Weights of a small GPT-style language model, trained from scratch on English Wikipedia: 8 layers, rotary positions.
Each number is 50 + 15 x the weight over its row's rms, rounded and kept within 0 to 99. Layers, rows and columns count from 0. The size before them is the row's rms in percent of the matrix's.

# layer 5 MLP gate, 1024x256, rms 0.12, rows 754-790, columns 128-191
097:39 55 41 35 57 58 75 38 87 49 35 39 53 54 65 32 27 45 46 58 32 47 66 23 44 50 38 49 46 71 54 41 81 49 50 24 55 49 62 62 66 52 37 78 35 45 32 75 52 58 18 17 69 72 56 27 52 56 42 57 44 64 63 38
096:28 67 36 06 52 37 64 59 51 41 58 55 66 32 54 59 39 41 28 48 34 88 38 58 41 58 52 84 62 37 56 33 41 73 45 47 60 39 66 58 01 44 41 39 71 36 84 42 68 47 56 77 65 26 73 60 48 45 55 61 54 63 52 32
101:47 65 54 49 31 40 55 46 00 56 42 65 66 69 31 64 20 37 38 80 48 59 61 49 57 66 24 84 59 32 57 78 37 55 39 55 33 43 46 58 53 42 45 50 36 48 73 43 57 41 26 34 53 24 69 67 51 39 61 54 35 40 52 34
107:37 53 41 51 38 63 52 60 56 45 28 47 45 63 55 75 38 64 84 54 52 88 54 47 90 50 60 66 28 47 55 71 56 44 80 39 67 61 79 75 52 59 44 39 50 46 58 37 43 21 67 60 66 70 63 42 73 59 45 41 41 48 51 51
097:53 66 36 61 47 24 22 70 35 52 23 55 62 61 46 57 62 19 63 63 54 40 55 53 49 45 76 80 92 72 55 56 41 61 29 59 29 13 41 39 51 59 38 63 34 48 76 73 55 69 53 39 78 52 35 68 22 44 59 47 74 37 52 77
103:40 36 34 45 66 15 33 54 41 28 64 62 27 69 81 37 55 09 72 45 52 27 50 32 54 61 31 60 50 37 16 51 59 61 56 31 78 46 49 35 28 38 34 59 49 31 51 47 37 42 56 69 44 48 55 62 31 50 36 43 36 41 50 74
096:49 55 86 49 37 51 41 56 39 47 82 48 41 56 39 53 30 56 42 75 32 63 53 29 22 36 48 33 52 56 58 33 21 48 70 60 38 77 37 62 46 23 78 32 53 66 75 47 85 58 51 05 41 59 59 29 31 21 43 80 86 60 67 38
110:37 70 49 47 32 24 70 73 57 50 42 59 39 38 62 82 42 42 30 63 72 55 44 52 48 59 34 49 41 68 49 30 69 34 41 46 54 71 23 43 39 82 55 53 30 68 50 47 47 77 47 46 26 45 21 42 73 60 57 48 44 49 63 33
103:39 26 61 56 41 61 34 57 50 66 59 66 30 64 54 55 54 45 48 25 63 49 68 29 49 56 43 53 44 20 42 55 35 60 49 13 51 57 55 35 41 51 38 62 39 13 37 60 43 83 40 46 62 56 67 52 65 59 65 57 04 55 80 61
096:41 39 45 29 67 49 46 42 68 45 59 55 55 72 46 63 61 61 92 30 79 29 53 67 76 37 50 82 44 49 47 54 55 42 65 50 39 43 33 63 60 67 58 47 81 17 40 43 49 45 39 30 52 31 67 61 52 48 55 22 63 33 45 47
100:58 57 44 22 42 54 94 47 69 57 54 71 69 62 75 43 62 71 55 69 43 53 49 60 26 56 79 33 47 36 85 60 79 57 51 45 42 34 52 56 29 56 53 22 54 47 59 46 77 40 48 29 40 40 35 82 42 62 49 39 38 46 31 56
088:50 27 58 46 48 54 43 28 51 60 75 41 36 31 49 52 68 80 40 58 55 66 45 34 63 38 48 56 47 23 57 23 57 53 71 57 21 68 53 45 54 55 21 39 56 46 54 54 63 19 57 64 43 44 57 72 52 43 50 48 89 66 48 58
100:51 41 48 55 68 61 54 56 54 53 28 60 52 39 44 49 77 45 43 36 38 62 50 59 43 57 69 39 68 67 54 43 59 65 45 45 64 54 49 80 32 52 79 49 52 33 43 66 53 31 68 79 58 29 35 41 42 59 64 80 62 52 58 46
101:44 63 36 73 26 66 53 49 76 38 54 51 53 36 51 47 50 38 49 57 42 52 57 41 56 29 36 39 45 52 63 46 57 84 77 34 52 48 51 48 44 59 73 44 51 38 69 55 90 45 63 44 39 34 45 53 51 84 67 62 55 47 18 49
102:59 59 51 46 42 38 65 46 32 64 37 82 39 60 32 44 73 56 48 64 49 28 28 39 47 49 46 33 30 42 26 52 28 71 36 56 37 51 52 69 42 47 47 60 51 40 51 69 59 67 66 57 65 85 72 36 30 60 59 54 40 54 43 53
103:47 67 64 53 35 55 76 48 14 58 43 51 37 72 83 44 58 33 07 59 42 66 47 63 40 49 30 47 06 53 52 34 39 59 58 54 38 47 83 42 25 38 40 64 49 26 39 51 67 35 57 62 64 62 51 68 33 80 43 63 47 71 48 68
082:40 42 51 00 66 33 59 71 58 53 70 50 55 57 29 27 48 50 62 61 39 30 76 67 33 86 43 40 49 59 52 73 61 56 50 40 49 65 71 55 44 26 48 36 24 70 26 64 46 65 67 70 66 55 46 71 44 60 33 62 73 46 55 49
096:37 50 43 43 79 63 78 52 66 73 53 62 33 36 43 65 40 48 27 26 69 45 72 58 44 62 18 26 30 54 56 16 45 62 57 32 41 53 48 28 58 64 45 60 34 56 51 70 34 62 41 58 49 51 52 49 39 28 57 92 58 47 22 53
103:42 40 34 32 49 47 47 38 55 55 56 40 46 62 33 67 46 55 66 62 71 41 84 56 65 50 70 50 46 45 76 79 66 66 40 62 50 63 36 65 54 31 31 52 23 64 69 36 47 49 53 53 22 33 46 56 66 51 59 53 29 36 46 52
095:57 47 47 23 48 26 47 54 48 25 42 68 50 34 55 48 53 42 45 52 55 33 39 68 42 39 38 20 57 80 59 69 43 53 46 51 74 51 63 43 31 56 57 75 42 59 53 43 57 34 58 45 43 60 39 74 20 65 44 86 66 60 52 62
098:52 56 56 73 48 54 72 32 64 70 73 60 25 31 56 72 50 80 15 53 31 69 73 65 48 64 30 33 39 61 51 36 20 43 54 39 66 55 72 51 41 44 70 72 50 47 55 57 65 61 54 37 14 51 42 46 43 37 43 60 28 19 47 41
102:45 39 19 43 45 53 72 43 48 69 33 50 71 44 79 38 45 79 39 52 38 52 66 35 62 72 42 49 28 42 70 24 85 53 13 45 24 69 24 46 30 70 54 45 57 72 49 69 38 46 45 57 49 52 58 49 85 47 60 30 48 59 49 67
100:54 50 62 43 64 49 55 31 61 56 44 50 33 63 71 56 41 66 54 78 61 53 53 71 65 69 13 68 68 58 42 51 59 13 74 37 57 61 64 50 54 67 36 41 21 65 40 51 69 77 67 24 55 42 55 47 48 42 46 64 72 19 74 60
101:66 13 33 54 32 34 77 18 44 49 43 55 57 41 39 53 58 50 43 41 42 41 50 50 47 69 52 71 31 74 38 40 50 79 73 61 36 46 53 63 75 51 57 40 44 47 65 34 49 09 68 62 54 58 64 45 52 78 63 26 39 40 76 55
097:74 88 67 56 56 52 30 32 25 46 21 45 35 59 35 47 57 46 77 45 78 66 69 57 24 53 31 56 78 59 43 51 44 71 42 45 51 55 54 41 39 31 27 44 59 26 57 31 55 35 59 62 61 16 43 39 56 51 54 31 52 74 80 56
089:52 64 59 54 06 43 76 79 48 67 48 50 62 47 53 61 51 57 47 68 72 43 65 70 65 81 49 43 52 48 63 42 60 73 39 44 41 37 34 44 49 32 16 60 60 58 53 39 67 01 62 46 38 68 71 50 46 30 42 59 56 49 60 27
103:44 43 78 57 63 39 45 42 62 48 33 39 31 23 63 14 43 32 56 42 40 57 66 56 64 65 58 31 27 46 47 54 34 36 50 76 65 37 64 58 24 59 23 54 65 46 66 67 60 64 64 34 50 43 44 70 18 43 45 61 40 33 41 75
103:55 82 52 57 51 43 55 55 53 62 56 57 52 36 23 42 29 67 50 24 41 34 69 38 56 36 47 43 23 52 65 65 69 60 53 25 78 44 60 56 45 53 50 61 09 40 12 54 46 51 68 34 38 54 24 24 48 54 54 38 71 68 38 49
101:57 42 69 49 36 21 52 23 30 43 50 41 55 33 54 54 35 59 31 45 66 59 44 58 63 84 37 50 36 38 50 48 46 60 41 51 65 38 48 73 22 59 50 68 15 73 22 40 39 52 48 62 43 16 37 70 24 35 54 72 59 72 45 22
098:67 75 39 30 33 65 34 52 51 46 55 57 09 63 44 57 23 60 23 24 43 84 52 64 43 42 48 49 63 33 46 59 78 48 82 69 41 41 69 09 33 44 52 26 37 59 49 56 52 45 44 35 33 52 51 45 64 39 45 43 53 39 49 38
096:71 31 65 64 51 40 62 52 65 67 73 66 38 28 57 59 35 74 70 69 49 56 24 55 63 50 51 77 51 35 38 55 42 66 64 40 78 36 52 65 41 45 64 44 48 78 34 55 60 46 34 89 29 27 64 47 48 79 54 48 31 71 20 24
092:63 50 41 35 42 33 33 51 29 54 26 44 73 84 45 23 72 43 53 56 38 51 51 31 35 48 45 51 32 10 37 56 58 48 25 62 44 60 53 59 35 61 40 49 41 37 29 68 29 55 34 46 39 63 62 54 59 38 46 48 36 71 47 36
104:62 71 39 79 82 50 51 58 53 50 56 92 53 30 56 60 63 69 41 52 49 47 68 35 42 56 68 43 30 29 71 41 59 73 40 61 57 55 49 39 80 48 35 48 65 70 56 32 51 43 41 68 78 67 62 48 32 50 41 42 60 16 38 62
102:45 66 64 41 56 66 72 60 56 60 43 52 85 71 55 38 68 30 39 39 75 46 40 38 52 68 43 37 44 53 90 51 38 48 23 50 57 72 45 28 76 63 44 67 50 52 72 51 54 67 57 47 59 28 73 34 64 67 36 49 55 55 43 49
101:36 42 22 40 25 29 54 48 41 45 50 46 48 39 70 71 41 67 72 41 36 48 75 47 65 45 35 49 69 75 46 52 59 50 38 62 57 49 67 71 35 52 57 34 43 75 42 55 44 29 80 52 46 03 45 61 38 28 63 48 88 57 46 32
098:59 33 45 19 49 49 55 51 38 29 44 77 66 46 28 64 52 59 29 42 42 51 61 52 67 43 24 53 34 23 88 37 48 64 34 56 63 21 60 59 60 45 38 67 66 11 49 67 52 72 60 49 70 56 32 31 39 59 80 51 38 52 35 57
099:69 25 47 58 50 50 47 61 44 35 44 55 59 66 58 80 26 35 49 69 47 47 40 50 43 73 50 65 39 17 39 50 42 82 45 49 61 44 37 63 62 45 34 53 45 71 38 59 51 34 57 36 43 25 50 53 46 38 40 54 56 47 44 52
# layer 5 MLP up, 1024x256, rms 0.125, rows 754-789, columns 128-191
097:40 20 40 56 50 68 43 27 47 34 84 62 28 64 35 47 71 36 47 59 55 69 46 43 54 46 30 17 54 39 67 66 63 31 44 67 50 57 54 46 42 43 58 37 50 74 69 42 60 38 62 36 62 39 30 68 36 40 50 65 75 29 70 43
095:57 55 38 28 44 45 35 70 56 51 42 52 57 45 47 38 38 46 92 98 77 55 25 48 67 44 53 42 57 53 74 59 30 39 66 59 46 24 67 62 30 36 50 46 29 44 50 64 67 60 55 54 81 67 65 63 67 70 60 53 46 62 53 37
098:28 36 44 35 71 92 45 48 59 74 62 38 49 33 58 44 36 51 55 49 55 50 37 44 60 44 46 45 60 55 34 34 62 45 60 43 63 56 61 69 47 59 53 21 28 44 67 45 40 55 41 41 35 56 64 35 68 59 54 47 55 22 70 47
093:41 49 60 47 58 75 58 65 59 68 52 38 31 27 43 61 70 40 61 66 51 27 51 70 45 15 56 43 55 64 60 60 35 29 29 20 57 38 37 37 29 69 33 42 54 39 59 34 49 44 35 92 24 52 31 47 60 54 65 57 64 63 59 41
104:29 36 38 43 39 45 59 44 28 66 67 31 47 60 56 66 53 22 39 24 46 39 56 49 40 45 23 50 17 75 61 39 44 34 56 39 18 43 55 59 74 47 90 72 58 38 67 54 46 52 64 81 39 92 73 66 28 56 49 50 67 75 54 58
105:82 32 59 42 30 54 59 70 59 50 29 69 35 33 81 52 67 28 63 45 74 20 26 54 22 50 66 69 48 67 46 54 31 24 35 46 60 63 44 67 10 53 48 52 41 23 66 56 48 36 53 44 66 47 56 52 46 54 52 25 58 50 40 68
094:65 45 36 08 39 64 60 63 51 62 39 51 33 65 61 38 54 23 47 80 43 51 56 54 54 36 58 69 64 69 34 42 67 43 53 61 57 66 73 72 42 41 76 52 40 48 62 32 52 28 22 62 64 61 32 49 38 54 58 36 67 52 49 61
108:37 13 46 45 29 49 19 37 36 45 36 32 39 45 67 38 34 32 78 33 45 49 34 42 46 77 47 53 71 42 28 71 41 25 71 55 49 53 62 59 46 65 62 52 59 69 54 37 33 47 70 47 85 38 86 85 06 48 41 44 28 33 31 50
098:50 41 49 43 36 44 44 80 44 53 30 55 77 36 43 49 57 45 30 54 64 58 48 77 42 71 41 30 23 10 75 62 45 37 44 50 57 37 54 53 40 23 62 31 44 66 99 55 65 08 75 67 31 37 56 83 48 50 68 56 69 41 46 57
097:45 33 74 52 49 54 59 52 50 53 91 73 30 45 35 49 40 49 52 39 74 42 63 45 36 35 59 53 62 26 44 63 29 54 73 64 39 48 52 30 34 70 63 82 54 54 46 41 44 52 42 50 38 47 58 41 61 44 70 56 40 61 44 30
098:41 87 59 51 51 45 86 32 33 33 59 58 60 50 35 63 24 29 48 33 68 47 46 49 41 59 34 70 66 56 41 59 64 45 96 46 21 70 48 51 38 51 40 76 40 36 45 64 62 63 47 19 57 10 29 32 59 52 14 60 45 48 53 50
091:89 40 63 33 51 48 63 63 60 09 34 73 74 18 57 13 64 56 30 51 37 55 52 32 15 53 50 79 30 31 64 54 43 60 43 35 23 65 53 48 68 51 58 73 42 74 53 77 71 21 36 69 31 32 49 41 49 66 30 56 60 46 33 56
101:57 19 77 54 62 42 25 25 74 81 59 49 43 43 36 39 29 69 33 33 83 58 52 43 24 64 35 44 63 76 58 57 50 42 60 54 43 44 62 52 67 55 46 57 73 38 26 87 73 52 45 58 56 54 62 34 58 53 48 18 74 41 43 55
099:34 63 53 51 42 58 33 65 51 40 41 71 40 41 56 78 30 67 70 53 60 48 26 63 32 41 28 35 42 61 77 38 44 61 49 60 60 52 48 79 50 45 54 57 60 15 56 63 70 40 40 60 56 65 42 52 37 46 68 29 47 56 28 70
108:38 49 60 41 67 56 43 58 46 49 48 62 33 86 48 49 52 33 60 35 53 27 66 59 58 45 39 42 34 39 41 47 53 53 36 61 74 54 38 37 46 76 56 42 52 65 45 43 46 32 54 59 42 37 61 57 47 35 67 65 66 56 31 66
103:49 49 33 51 57 70 33 23 43 18 51 71 65 36 27 62 62 49 33 66 65 23 45 21 59 37 43 46 50 36 36 50 46 51 26 48 52 61 48 56 54 54 62 55 46 72 33 30 52 45 31 63 31 61 45 49 21 51 47 44 30 65 68 36
089:45 48 57 49 39 56 83 21 54 44 26 83 45 66 53 34 73 29 49 61 90 44 50 30 60 61 55 23 51 31 48 38 26 60 64 45 43 70 34 51 52 24 42 63 37 25 56 72 49 46 33 33 38 57 71 50 41 64 44 50 64 59 43 34
096:55 64 69 41 45 52 56 77 66 63 57 62 49 89 62 82 50 28 50 22 54 49 25 58 39 29 59 52 51 69 71 54 48 49 58 40 38 45 43 60 62 34 80 56 37 42 60 64 64 40 61 55 35 52 32 72 50 35 75 32 54 75 58 32
105:53 61 38 67 48 47 38 26 51 55 51 49 70 58 50 55 45 42 84 43 54 42 91 37 61 52 31 53 68 30 51 58 42 66 67 75 34 80 45 74 43 39 78 44 55 33 48 39 83 61 57 57 58 31 29 35 64 43 49 40 48 72 70 30
100:39 31 74 45 20 35 67 24 09 22 37 33 51 57 61 47 48 45 38 41 45 65 72 34 45 51 60 59 59 33 29 43 51 50 63 63 24 72 36 52 70 50 42 60 63 48 38 30 55 73 35 57 45 55 46 43 64 61 39 46 62 45 60 43
101:51 31 59 42 36 26 66 28 41 50 25 57 42 79 70 47 42 69 59 43 64 46 57 52 46 34 49 43 49 85 60 74 58 43 59 48 51 56 35 58 42 32 29 56 44 65 46 87 59 49 72 07 77 12 59 55 41 62 23 53 78 40 75 62
101:88 53 46 56 34 32 60 59 75 41 57 36 39 61 46 55 29 68 31 13 35 32 49 49 60 53 66 52 47 37 23 46 47 51 53 37 69 44 37 32 75 60 59 59 41 44 64 51 62 47 59 43 14 29 42 51 43 59 55 43 38 41 32 43
102:66 43 21 51 49 26 60 68 26 56 41 60 61 59 16 48 58 57 40 17 50 39 44 52 49 48 44 57 24 51 57 62 34 52 44 23 68 37 64 09 60 23 56 60 61 71 57 45 47 42 48 44 59 63 73 52 55 59 45 49 60 50 51 46
102:53 63 51 47 47 41 48 56 62 32 51 39 55 56 47 35 83 38 76 72 44 58 47 45 57 45 49 44 84 21 33 35 58 49 70 48 51 60 62 59 27 56 29 37 42 25 55 17 40 40 45 43 47 38 40 37 77 59 56 68 47 70 59 55
100:39 41 41 31 75 54 45 42 22 25 82 76 36 62 30 23 49 27 40 34 32 70 33 55 65 49 38 09 50 49 56 47 58 41 54 58 51 65 65 68 84 73 48 39 19 75 46 63 46 57 48 68 46 58 45 53 43 48 76 50 51 40 56 57
097:37 41 30 70 32 65 38 58 62 38 50 56 35 51 45 46 21 68 91 51 53 55 47 75 63 47 71 34 55 73 63 38 39 29 46 30 34 30 53 21 54 62 31 32 40 24 63 38 29 46 40 45 29 50 75 45 48 63 48 31 55 47 35 14
099:53 64 62 43 52 83 71 56 50 63 53 76 47 71 35 81 71 85 57 82 44 60 53 53 48 39 44 36 61 68 70 32 54 51 61 44 58 47 42 49 51 41 55 50 31 14 43 55 29 65 51 34 39 61 52 53 64 54 36 50 55 81 63 41
100:35 41 58 77 77 59 42 59 27 55 38 45 28 48 51 25 40 41 51 42 21 48 61 40 53 69 26 80 49 56 53 57 29 36 27 63 46 72 36 52 38 20 43 58 43 83 71 63 68 42 49 28 39 71 58 61 16 50 40 51 32 60 65 40
106:48 38 77 41 52 46 58 53 46 56 49 20 26 34 60 51 56 45 46 42 52 55 46 52 41 76 39 49 42 46 48 51 54 33 32 68 52 63 35 64 30 68 73 70 18 78 47 24 35 46 54 71 35 42 23 58 56 55 36 68 67 51 47 70
100:70 73 56 50 51 62 63 80 36 61 65 51 73 44 46 54 57 74 34 48 29 62 18 72 48 52 06 62 67 26 62 54 21 46 43 58 36 23 61 43 62 61 39 24 39 45 51 86 53 59 54 74 61 59 19 49 53 45 41 60 82 41 43 26
094:39 36 73 76 42 23 58 45 41 23 65 46 78 54 62 62 39 62 34 42 41 51 75 39 62 52 67 51 45 42 59 45 53 41 77 46 48 57 42 44 60 42 22 49 46 55 45 45 84 66 61 14 47 59 36 57 43 53 55 39 72 44 67 62
093:42 72 64 50 29 31 44 63 67 79 50 33 65 71 26 56 77 31 98 63 19 44 50 40 69 49 52 66 52 61 59 50 44 56 27 28 41 54 38 51 29 50 86 28 56 07 59 39 53 42 27 56 66 46 57 50 48 44 61 48 47 36 47 57
100:43 54 73 65 43 52 69 49 52 22 66 45 21 76 62 57 57 50 72 74 44 62 50 11 38 59 58 37 55 59 39 41 53 39 56 64 37 81 59 46 54 46 40 73 44 43 50 70 46 51 53 50 73 56 48 33 70 65 73 38 76 32 69 40
099:55 56 57 73 56 53 56 44 44 65 64 36 50 45 70 47 49 52 54 65 68 35 47 48 23 19 57 41 44 52 16 36 70 46 61 51 61 43 50 70 11 39 32 42 43 62 61 40 39 36 71 63 46 90 43 78 60 32 73 59 58 32 68 46
098:49 40 51 55 43 43 73 27 39 54 47 47 46 20 58 08 53 59 10 47 42 97 59 35 59 56 43 90 53 65 30 64 51 44 36 36 61 36 59 45 55 64 53 62 58 38 56 46 64 63 91 54 22 44 64 51 44 51 49 46 31 35 44 58
089:50 58 86 52 64 38 63 58 20 51 59 27 47 35 75 49 52 55 19 42 52 35 36 27 32 58 66 55 50 42 55 52 14 42 19 68 45 67 52 28 65 68 50 57 39 50 48 26 44 34 59 45 41 46 57 55 84 36 38 55 62 52 66 47
# layer 5 MLP down (transposed), 1024x256, rms 0.119, rows 754-789, columns 128-191
099:40 42 21 67 50 33 50 28 53 20 58 76 40 39 43 33 33 38 58 57 22 59 75 45 54 23 60 41 58 31 48 31 63 23 39 52 79 51 42 79 42 47 68 57 36 52 54 72 54 47 50 70 42 67 75 39 36 26 55 47 47 22 60 75
090:42 56 64 37 33 63 42 69 55 57 27 44 50 36 31 40 59 42 14 67 53 21 49 77 48 48 63 42 38 64 50 49 53 47 27 53 28 61 53 38 67 59 54 58 89 22 65 27 44 35 27 51 57 41 54 33 54 33 66 38 62 76 56 47
104:50 56 19 28 87 54 75 40 43 29 22 38 29 51 67 30 43 53 37 18 41 33 54 44 40 42 44 37 51 51 53 56 41 24 47 44 45 73 52 67 51 62 49 45 49 59 38 57 69 40 60 56 52 58 45 38 51 60 53 64 55 21 30 85
104:55 47 65 81 71 11 67 47 56 60 40 20 41 89 27 37 31 52 31 51 53 44 38 54 26 36 62 30 32 37 22 60 51 34 40 26 68 39 45 53 51 46 54 54 39 60 44 35 66 46 53 44 57 44 45 65 65 69 57 57 43 64 35 52
102:50 38 51 33 39 08 30 42 40 95 36 52 49 36 72 39 50 35 17 59 39 50 38 57 49 50 42 44 12 24 57 56 39 69 76 41 42 79 50 63 32 27 79 63 56 29 72 55 43 46 43 75 61 83 68 19 67 47 47 52 35 55 43 70
105:57 47 43 58 06 44 40 73 61 55 76 50 72 44 60 37 34 47 60 58 39 68 45 47 42 44 48 36 40 34 52 59 42 61 69 60 67 59 36 40 25 54 35 48 40 28 43 50 39 64 39 72 38 86 87 34 16 35 39 42 53 45 77 55
096:51 37 38 52 56 59 55 39 49 63 36 79 73 36 60 37 46 58 58 55 50 32 65 43 35 46 44 48 53 67 39 43 38 95 40 43 53 32 46 46 53 46 38 60 31 41 43 57 75 42 28 31 74 18 66 62 25 33 72 60 54 44 81 35
108:71 37 64 43 47 71 13 40 45 38 45 35 34 44 70 10 53 71 46 61 20 40 68 30 58 31 61 53 68 62 78 61 34 42 45 56 57 53 61 51 58 37 60 58 45 56 40 57 35 69 64 75 56 39 59 48 50 67 36 48 61 35 46 51
102:43 57 70 39 50 66 58 31 57 85 84 53 56 43 44 71 58 73 59 41 30 53 60 42 33 65 71 18 38 51 79 37 35 41 63 40 80 31 52 28 60 40 51 64 20 51 54 58 35 61 69 37 48 41 48 48 30 12 50 27 55 80 47 31
096:56 47 72 65 67 81 32 48 46 62 61 46 49 46 76 67 64 35 58 75 70 37 51 49 55 50 29 75 45 30 35 60 40 75 48 42 47 42 62 40 47 25 40 63 34 53 53 47 67 48 34 67 45 71 73 51 18 32 85 25 45 62 61 53
099:48 43 61 32 23 35 63 41 61 55 87 31 34 32 41 57 36 19 42 85 57 37 49 51 45 56 54 52 44 24 27 58 46 25 60 39 54 69 37 07 51 42 49 69 27 52 44 54 14 41 39 42 23 42 52 61 54 57 45 37 44 36 71 48
080:32 64 72 53 53 77 42 36 71 63 49 43 18 75 13 57 58 34 58 48 43 63 41 49 61 69 61 25 92 85 36 58 31 30 31 40 60 45 41 58 57 63 49 49 69 22 37 90 49 57 40 43 62 44 55 77 47 47 44 18 57 42 55 29
102:58 39 43 51 66 40 62 66 62 29 53 75 32 37 49 56 49 37 55 30 33 49 49 56 43 58 57 29 39 31 41 49 74 49 39 65 57 60 51 69 29 56 32 45 78 60 33 60 80 51 29 51 57 65 56 35 53 40 47 58 70 68 36 33
100:43 55 44 47 54 70 44 40 58 32 67 29 48 51 42 48 30 29 81 57 48 54 49 51 79 47 52 44 73 60 56 55 51 55 32 49 57 66 32 23 41 18 64 65 47 35 46 53 71 51 52 61 56 26 40 55 50 48 54 34 44 65 48 50
105:36 25 47 57 67 34 40 56 63 54 78 26 60 63 66 61 59 43 38 40 38 65 65 30 47 62 38 29 44 65 39 50 41 51 73 48 44 69 44 32 42 53 46 51 48 28 56 44 45 42 61 70 50 46 53 70 63 15 68 72 19 62 40 63
105:51 33 66 56 80 33 47 65 44 31 17 53 45 43 55 50 81 52 69 46 55 50 79 56 50 35 53 37 51 72 45 43 49 44 51 30 12 45 45 46 33 71 46 35 37 44 24 67 74 56 56 46 68 30 30 68 55 36 50 66 43 57 83 46
077:71 68 84 50 40 80 64 62 55 81 98 54 36 37 58 37 43 46 20 60 38 63 37 49 32 36 43 73 29 58 77 59 41 27 70 36 39 44 59 40 48 64 51 43 62 39 31 42 62 46 54 51 39 22 51 62 63 30 72 43 55 65 36 59
103:40 53 40 64 34 40 55 56 70 27 64 47 82 46 51 61 50 46 73 62 62 51 62 69 56 21 43 27 47 36 65 35 71 58 86 49 65 34 36 57 49 64 41 18 62 62 35 48 52 57 34 50 31 72 22 34 77 65 29 42 44 63 50 45
094:28 82 46 40 47 62 67 50 52 50 95 46 61 68 61 69 83 43 45 40 80 52 59 68 56 65 58 36 21 66 56 57 56 54 40 48 24 47 51 60 59 58 58 78 60 80 51 75 62 49 80 52 35 49 65 39 56 57 50 50 53 85 51 71
089:59 43 70 49 58 31 82 72 41 33 25 53 46 44 25 32 65 53 55 51 46 40 38 31 55 52 59 57 37 47 40 65 35 50 55 59 30 49 34 50 55 45 51 60 38 55 56 16 71 47 54 62 49 18 62 58 41 65 60 83 69 25 50 58
103:79 44 21 57 52 64 48 43 41 22 54 36 42 66 51 48 37 68 31 42 48 53 56 38 45 73 56 45 51 46 34 35 48 57 32 55 07 30 70 60 63 40 43 50 49 71 24 46 74 52 72 35 69 84 28 41 43 22 53 25 81 48 36 50
109:36 51 54 68 22 79 59 35 61 58 42 54 25 60 58 48 37 49 44 41 41 23 61 67 18 62 62 84 31 56 66 67 45 54 26 46 88 61 22 45 51 46 69 21 60 30 61 74 46 42 16 47 53 46 64 57 63 52 43 52 60 78 49 51
108:42 56 30 51 70 51 62 59 58 40 54 82 68 45 35 55 68 60 60 57 50 41 52 51 42 75 57 27 38 69 50 43 51 35 41 55 24 28 68 18 69 70 40 70 59 39 33 34 59 37 64 37 48 66 50 55 66 61 52 60 28 60 31 34
099:66 48 49 75 41 34 49 33 60 33 57 59 33 17 37 50 41 53 58 50 54 47 45 40 47 47 52 35 59 55 47 72 78 37 33 70 36 50 47 34 46 54 52 51 52 68 42 61 42 34 57 75 71 40 39 50 56 73 61 38 30 64 49 33
105:49 60 58 65 77 67 55 56 31 60 79 59 46 50 49 69 72 30 49 38 33 54 50 50 55 82 25 51 26 39 82 52 78 47 60 71 44 58 75 29 52 54 39 59 57 54 66 72 65 34 26 45 65 38 48 64 35 44 56 69 52 27 56 82
087:38 50 29 44 32 41 33 79 56 37 25 56 38 33 51 41 34 27 38 51 48 55 39 85 64 75 72 55 65 48 47 36 45 48 49 57 43 66 55 60 84 66 69 61 60 43 84 41 46 63 54 49 47 72 55 56 19 68 45 32 48 58 57 13
100:25 55 62 48 54 66 67 69 59 21 61 52 31 43 56 68 70 40 66 72 42 46 46 46 52 19 71 67 49 51 56 90 43 24 33 83 52 50 22 55 55 47 49 38 44 51 53 42 41 32 34 54 45 64 60 54 34 49 65 93 51 56 73 77
095:41 48 54 35 24 54 69 55 27 28 50 69 37 62 43 46 71 44 33 31 47 52 45 38 65 31 58 44 59 44 61 44 59 25 53 52 55 30 59 39 25 68 27 65 12 71 35 51 47 23 49 49 28 43 63 53 66 54 73 51 53 34 33 57
103:57 48 55 59 62 24 45 52 64 56 65 35 44 42 65 73 41 40 61 25 53 36 51 44 35 59 47 38 62 34 48 37 73 54 40 51 55 57 36 43 34 36 79 62 56 53 52 46 44 81 54 38 51 37 53 32 46 60 55 77 30 72 60 87
097:53 68 65 40 49 65 55 40 31 51 17 62 53 13 54 53 33 74 23 45 21 48 84 59 52 41 52 61 43 36 48 33 41 63 58 73 57 31 24 51 36 53 70 61 42 55 35 56 60 56 48 56 55 54 64 75 73 51 64 40 73 66 59 44
098:61 69 63 39 41 69 52 44 51 37 69 53 49 62 43 86 65 56 43 69 55 27 50 54 50 69 64 39 48 62 36 65 26 29 32 61 57 57 71 54 49 59 56 61 43 56 50 62 51 58 39 57 53 51 48 56 79 47 45 18 63 72 38 36
096:16 41 45 44 18 50 51 62 37 63 55 61 47 51 45 36 71 47 50 60 36 42 52 16 57 37 12 76 63 34 58 51 45 32 37 43 61 55 57 69 79 56 55 65 26 46 57 32 65 56 76 55 43 56 49 56 20 47 46 61 46 00 73 46
099:65 53 50 53 50 20 44 53 92 62 99 28 45 50 45 53 35 49 59 43 44 48 83 54 51 66 78 45 53 42 50 51 74 58 37 75 69 53 61 62 83 31 50 64 50 48 63 68 36 48 75 56 41 93 51 54 70 41 47 56 57 46 46 53
100:46 53 54 39 23 56 61 50 37 55 25 48 55 73 31 63 73 66 64 58 45 72 77 71 42 60 35 22 66 73 41 53 31 55 33 66 37 63 36 48 19 35 74 51 51 58 48 77 51 61 56 73 30 45 84 36 62 48 53 53 40 87 53 54
102:62 56 37 52 31 18 57 60 32 66 45 31 45 27 38 43 74 37 27 47 30 26 39 17 48 68 58 72 71 60 25 64 55 46 30 55 53 42 45 62 58 52 51 53 40 42 21 49 18 37 60 57 70 33 45 53 28 65 51 26 54 64 42 63
085:50 43 30 28 34 00 33 42 54 51 00 65 49 33 43 57 48 61 20 46 53 37 68 34 70 54 55 63 57 08 61 30 41 54 42 60 39 44 48 52 74 39 33 51 69 34 50 21 75 49 46 49 47 61 50 58 49 60 63 43 05 60 31 28